From a checkpoint of a small transformer trained on Wikipedia: normalized queries and keys, 12942 steps.
Each number is 128 + 24 x the weight over its row's rms, rounded and kept within 0 to 255. Layers, rows and columns count from 0. Numbers have three digits each. The size before them is the row's rms in percent of the matrix's.

# q: layer 3 attention query, 384x384, rms 0.124, rows 0-24, columns 0-127
# k: layer 3 attention key, 384x384, rms 0.126, rows 0-23, columns 0-127
q0 052:092131131112143094076095107171120116157148098151098151131131123140138114118185121141118140153112083140135102118082139121154124113164109161118150113129117128144167189115134126101109129132128107108119136117148091143149124121094076143142126153155093111140106151142091142119145152078128130149083152139123137110154146097091106097162105132113150141128116146135127123116157170136101134098151
k0 050:147102107139167142117154135102152097081145151138126136129162137097155107128083165094145123162148156159104121141151136117142170126102138121132157156114168105115106107163161108155103105136113110141117171121119125086077151141123155159145152121138159150141127108063139133073155148155126149118137114121161149157123125151176143147105159091133129132098147076133139169129103117104124101151110
q1 051:115141109171106088126088101108117152181114143099126109107132105096121139105147139157144091155116182143152150120116100154165100071150138148110136131102145149103137166108122128157163140129096151094119113115114140126104142184113164147140125123147105092167145114175145103105136131092125140125113088129120130157135140120116146120110143101166127114116131130168158136091104099104099118153163
k1 051:116159105131123161143169149144153151075153104144120127127118127178117146142173133131090158111164126122129141139120100132124173131170153135100109176122105159129152125130116144140146097152129174142128126114138079098169149114118093103122140150119182140043131137151128134121131090115133092124166176115094114140148106135129153147159113119123097114142095120138080126193130091164154184142112
q2 063:127164035106099169085169113111115076106179088140092063102157132099120097177104169108139085160135119126151155140107112147125110138159127156153150114110110142160110148137113130134124100129077133123130129119122118189112121078134130131143092135148148151154121097055109084122143144144129131102135105142115152120117139126154127134143120107157128142158148137144130122167147148103161174134087
k2 053:106047196174183113117122146123112136159114171158131141102115098147133130094114146139110072131147112126121122148086097131161121116150123143110094153165174149118125143132144128139138142155116109137149154111128113101161126146150127117157124102110125138137091179111104109123114115097117128112108140115103127112097100092132179142095139138129122142098084110147159130116146103102114111109191
q3 064:089092195171090041134138122149100185174064128136129109157144141097099123130155138160089145120128135132107106115076142106123142124168127085123142130133134136123126150083087131096152131138098129152114135112125117114127159139099144105160123073148145112135118131198124155127109149115147153168108157143148141125157155111117107137083095136096129134141086158127138120068129127139118065154112
k3 052:117202096088080126141146084160120072096133036112125171135142148159123121121133132120116131111114141099163143141167148143096122144126131140159152117122062174105160106138133156107125137110135118119142091113111136168132094100090132148131125177131142143115157130106154168127111095130154107099118120132164132102101126163109113108175148088127112082143169140136116129165133096126162145177113
q4 078:115135115172068093104122169123144136231184053168115139124101127134123124185125140148124098120103128089117144150135156114142117113142125125168166096097121170165118139100139127145150133158111095092147110121111109147141102125156173120177087112192098138164114137134120116146121127150114113108104115139128145108137138120174138128147105119127127127186139181123163118124131121132127121127069
k4 054:142135171105140150179136098148093130169161106134130077133093108145119126112144139146130131137168151115126088119132052125116109135131107149156102172143110165119153149121113126133177106138101108112142135150122116120119119139121144114178133142128138151112099160100146110132134167092120123125124129098097132121112131130106141093114118086138072078167123087129123137141168084129167122131158
q5 071:103116091108136119122113081177112150098088201138130100146142129092127124134171152152139141159109149176115131079096111114142108101143134110127151185120165141127130136105131118103123124107136131138175142119144089119110162112136114120090142128090135114132097134163125160144112115121124143141115132133104146162099108118110130123154157157156137131143122138160125095120154156104090119141120
k5 061:085180095102097121141118130133118081082165065049134129130152114133139133116151118132124138104099122127109129130142163167099161160122151111116140061106108135103130128143151141165133140120123167140137129106114119148141088053152154099089181159147138147109163115117133145141156102107124146138120085151144089149118154113122079135175164149143132154101119149144095127156083136150148125177147
q6 090:011121072105141154150135125108103181033081178058154122146142121110124115114131114117129145141093134196128116085112139125127129119117146127104149141162116147156109132125118103113103128122137147156095132154131122109105135078116115105105167120114156125125124115169172177110113108144156157165178122141135140150121138140083126173152132150160118140105108142121115141127156152108150122140098
k6 074:102171031109092140088112144131169107072123112078139151113148107108137112142150111137126172153123099169165137097154174152129142132131156139110193135114142077118126115121128132150103142092125152104131138133140095132122114088153150135107133170125107142132171062184125140152146079154130168130100139135160088125156146115149106147162161163137145132125098182113110124112093134136119125134094
q7 083:133084135178073119181114146090110170137094088123153114141110141133179126151171132155097122128096148127112129107102112128146133115162111109164144115105131191107149152126110138145164101180144148082114138160130101118159115113150124062135126152137158106124115107164129184110150138128124159133099118140143117144116140128098123125124133136140071123146097100130136065115134134135121108137106
k7 075:108160170128160116125164075145100114134150117127105098143146146140140124124109147143129097121132148118125101168122073140119136221152090128126076110161141130169136136121133154120127076146146146138154132105088094125132117125102102142147144149145135161145091153091137125096123138094129107106128101136082133132094130146139128129091091134100158113165124109112108165125121151139130167140099
q8 104:117135036058163245133199092100177093037205116114157100133133106108121094140140100115133134158138129169121129119123088128157122107146128134125135131090118133120142144129146114160130117156127142166134138115141138123096123163138134157127151132144112154150147137133173131104150124094122131101137144137126111128094114127097112128161145147121128127084167122109101154132095165130124107113119
k8 092:123123087123167071096129220130151152164147178200156129111114123134158159105128086175157113067153133167150113109138096125098138146108153154113124097161145138129141161124116120116122122100126135090126144140125119112172099121112149097108147134111143117112080094155155128171126139108137134154154136078092129118086122106145089131142148145122149168102113145148137136113104174098149158093124
q9 114:097103039087149255079129106067164103036155143139125123134151092112106132124124155123145105155124112163125131104124134106121117112105151126153124140120107124158124119120144105099084128136116093139121134105124090134153123131136143122130118120105124109139112130099114109139126093085130109138159116139112128140090116134159148135144108171139142123165121140139107142168162143072092136103113
k9 109:106155124111122092120101176126156140160166147112126114140148103100122100132128112149124154122112095148125136118094089092121093211133101109108121155169139076128124100092143134137095107083123126134139173107162091130111104153129116128124150118134091114124108106150100108096116120116139167140112084137098093193102138111142103106083177194157180143123113137138146121110100140119154146080099
q10 105:149106131152050024133079131098131141145110119147152128118111122173136185138120108114139113121102156176075121141095096128154122131130160114117128106102129133121137121085166107086127112165140158145103135127141134122123117181124108112150159106153136077126067113119151119156097164118113120142112124090122085149107119154120122098131128089130104136170131113137136124145144149117101148150115
k10 112:101206173070087141124139133135122108149145107122076117147132121143135116064173088122128088130080154155127141166126129113103128145145125113110117115109140112117105141116141125146093133128164101172154122123144134139142136120102106130125124138145132128152114161152119156119131137089092135133097107125121171128064152159127130116155112150135146148141151156130113083157139124088156161114087
q11 119:128135144111080163110134080144107096120133116110130145130141133106151114139141121144099133093172097142139125136132121090138130126164135111126160173128128109172167170157170129141109117105126109129129095121125107175137068138184122086106129126141086175111148107129162133108119149153102080131132108114148130155119114156099138122080124150128147146155099111159147159148153152103105123139100
k11 140:152127116152103139088157115098082145135140111120138166124140166149144097151130145099123125095180147145146126141141061133117142130200140137151112118103152093122123122134110123088150065101124093119142094132097128105148105123154160088143109134188138178152136121111160128136123164083151124147148122104133161117156132164077085128085111122114143144116109128188130114142148171146095131110118
q12 120:091120163147126098157140099141081140128108149100110142128141058134088119123113169127111151084146126143133117120127135140102158135121126092114115125164106102123123135103199121106124174177127088135137129129154115145129150157141153131112132114104143125114071171110118133121105121111125157097145163094118153153143119122123127132135108150106132129117171134146087164144128138100119156135114
k12 138:133064173147114141154178119140084155146116115102149144115122125139095173122137158118127148134116103158163148127106091135117131178110146104141121156152105098156160099108107133089141168129116069103097142080155133104098129123140176107140128108121152114120124147166120124154114132143132095161120132109104137175155117117148167070109165148103144116152092129125133158167157107148126146073161
q13 122:109122110159136088155135120109089150138102115126153144112118125146113123163155134145106155142154167142133106144139160154091125093106088088122112079136077129093126132157118133128151123133128104134120172144119164151141096135119142124151152086136098095118111149100167144148122117102120130143127092128132145094094127165117111125138151119176075113114130136186147143090122120124118134191149
k13 134:157155140124141144116144146098104122122130131107169111110117087146156112124118142141139172111131167108165083103121132130110096123127102136123133134116117139129109104105117128148140112103147127177082128132152123157157096108113113110127112118140101153184102158125152104159123151141105166125143116157121153115103132145122164133129120161151115126083127100155199144121131110085110091122138
q14 123:108117122155131090168124126136122132122136127148167148146131148136118132148109076116141151152098095128125123121104119146097141102155116154177143183150120152127166143132084127098129151138128093110121132134144135132130085129126113151162105101116145112121126116115177102096114121108146120111138122153144170131114094147134145135098088125148136144118141126115123115158095157154198128111096
k14 143:146124097161106129119111113107158089136107157124125111144150135125168109145096123099107165135121138133153128112134112109095149090134136165119116138097115146159107142100104110108103147132162140160159147119135119120088094155133073122130136124100140130132157132136163133105125148169153091143149145156098128167136101145145132149100132150117110109115086120130130090158125157135157171115154
q15 113:171034081090108097112101174130190072148158111173135121157108100099104177107161162173163164125114129129154157111106111144151118150162096143131135146143138137118136148101151134172132141143131142137158127103122113100139159124174134139121143086119095108167157175114118094125166135153103123158076147101138095145142095124124103113134133126132138112163079125154109154077135119162148134153092
k15 135:135115142058105118139093153067146103134147094106150169158095124114116137100102162172154154100086138095107119105122162196141151075109132109147133148140134091109105147086196142145149139133154141134150145159144119160155150116162095083100134117122124124137154157123108113124146162131099153135123123128108131097121124120086130158147125073115152159129099107143167083149084135179150162116160
q16 048:113111162148150039144128114145172109136094156140129147158118108112114149117199120114120145063083135157123120128087126145179119123118155104137084140163125164114142141129151114106132104071130123130098117124097076099119123143123107160088128145115147113147073183176136129136124073115140154166105124165102090153114133143097119069136142129111137114093163105093155150130141157101129100114125
k16 043:111110078138124186105170130133136118180155146119138145091139155162067120160091087107140130170136107138111116156154156115082117142176147155143213111125141141155125127124114129122127124136132138142145160116152111072173101104137135097123131160156109138125139137069117095110148152130131099116121128124159172083089143086165189162154119135153110127149136128162135130136116113143140151136128
q17 060:106104144155138115130181185147131121090115131131144123109148179155147126134105129121105125132104128122132114125172184116127175140112091090109105160130151125158113135138123137122125143132144102117091122162121157138160162096114125135122145100122096090096127085113172149120143151139105123170194142153161167159141137124144117114120145177102088119132109145132117108147137181136158158107156
k17 053:159105137098124163149141095085114117166118102144073127157091087147129148132114109160147106078138136137149122109110062170143104151157148132136152100111161127128136129109121128142116126137160142109134154092119120109099112130155141136146106171103170145146131093125101156150105136137140132113087127131076132102121118132123151139138154136153141172094104112126125089101120139121149131136119
q18 059:147101135144093094140100151109081135125111128111115140163097143103134105142160140124143140080112124134110108126099119137104128090121125149134142122142144127093139172087088133124143112161128143137122117086136122119133141172118126112162099120160160067142066141184101097109117119105171116134140115154111100145182112113114130153116106154097122098144078132124158085100113097139108078139128
k18 049:052134119111101126086202089170130127089115080138162115076140136169118141110124095137121129144142158129179132157143095155075093143145139119131150136116110163138129138123144147109132158100128120133149122158128095148153118067080146129102108133140137131110150148086127156134159099083124105124115118144157135130109139134120162130132134095121160126143156118119086137170117115117114164105135
q19 066:153112156133140053146164129174119142070047160078160144101131129153149176077151111109132140137134106143132103089148129128130104164123157109110085123149149085106140139155133122104127118119145158124109085135155164100116161160136099118115137117084146128106139113172177148136126125130124151124162111125126122161100115142085135141109173141159146129111131116103128117122143106134132105136176
k19 054:191162099132092140137094132116136116081126132111134135144177143084144096144132118102154152134109097158133119091133181153122123131102114114115179111084108077144108107112101150129109141138142144107161158106099148158124145112129137112097145154145121128141173093153123129123083114099133153123135139148178122117171139160120056127128146151135127142135154141116125114125075154169130136100109
q20 073:132122175170068060181132127129121153120070150114102141145126160108127136096133107145131160097104156171125131101115143115108124113121139079125160123130145122125129159127094130096159121114112172166100127105130125128136183141113119091125109115144142082125096095174154156107144134121154155145158111131131138167161115133113099150106096158146143166157086166143140119097123132127136085156113
k20 059:184185096091072164098129106156110111071136053080155189106156138142156114115139116131151160139139105094171121119130158130097157129089123137138167122072105124096095116124088130099116174132133113122121078143118148144125126090112161170110109127144087129126153117128093138137082115126114138092118113155174113130144143169088133136125134094121115082147203115154107127151117115156103119123130
q21 085:107132037113182229123133092117137115036088187091162133139132153085134096109142086114124132130124117149139110114143124126141098150097099147086116160130097159137111100152114139141091145134130129121081141174143132109104145107131098141116164124083127140151145094128148121117138104137136161148176133154131123144119139157094142155144107143155107143069143128121079113150143134124146120078129
k21 056:082104122132145110158094189061197176112139167123134129130150112124112131072100165113119113114137080172079147086109175125138176121126118121114122134131127112114111130138146108122105107133134100124133161121156181116132138136100131150109137103125128087130130143112083184116140128117095134128101111148144165132098176109144102153116161118119165161137129107147132140126106144137089092106136
q22 074:166094106092157116161099119130137066054110121139149122134112140104121116082126111107150129135139132164144143131122135117124112123107148128101077135116103145116096131169151138135103124107134133136102134157140142123074157100122088162089166121060118172107166112150169164102131119114161141131169117120136161141114145137078118137135167120117142167096083092133117132124095149126152128111139
k22 070:080138083106168149179119173064188074069168168147099116159146082128111126147138160074123116123113103134083103134142173148172172111130135084109104108126121097136114165128163114127111103129118155137151136104141125156126102149127094141130182121099136100169164160106096100131145119110097098129137130156114118133113120125168111135153147162159133137082143145125110134134132123158142112107150
q23 092:087101143143136146074133162112083107178142148136085114127102116180098137142117141147113125143145092115143134138104138141136134101126099140138160139100118131098082143119115087120118147103123063124154096100088129117147118122114125124114125138136111126144125126154127098163090123108117106113115160118124116095144135126138150101150132124127169092131152142129125113103147097145101142141155
k23 080:176120140137084115101163127095081084105099110143137130112111133134152166104206143157132157138109130086145132143088112133100146162151136093144153102102100161135144133130109160136159117188123115132152065105101122133171111138120113117155140162155161141105146110150130165142119123091131125121144105173135118097135136131124093107153097106158115112116127104155140093156114083102135137148139
q24 089:141125175128097100141096107142140174128060118166161169170129124147143129168169112147148137172150135113140137142094136132187097135150163099141147139105161114153135156099126157091160099147112149131143130107109144131109157140150125120145153111127119132157138102188117097120137118133096156083137107149116121123136085153138157145093168148113113130103120129145163157086099140141138110111143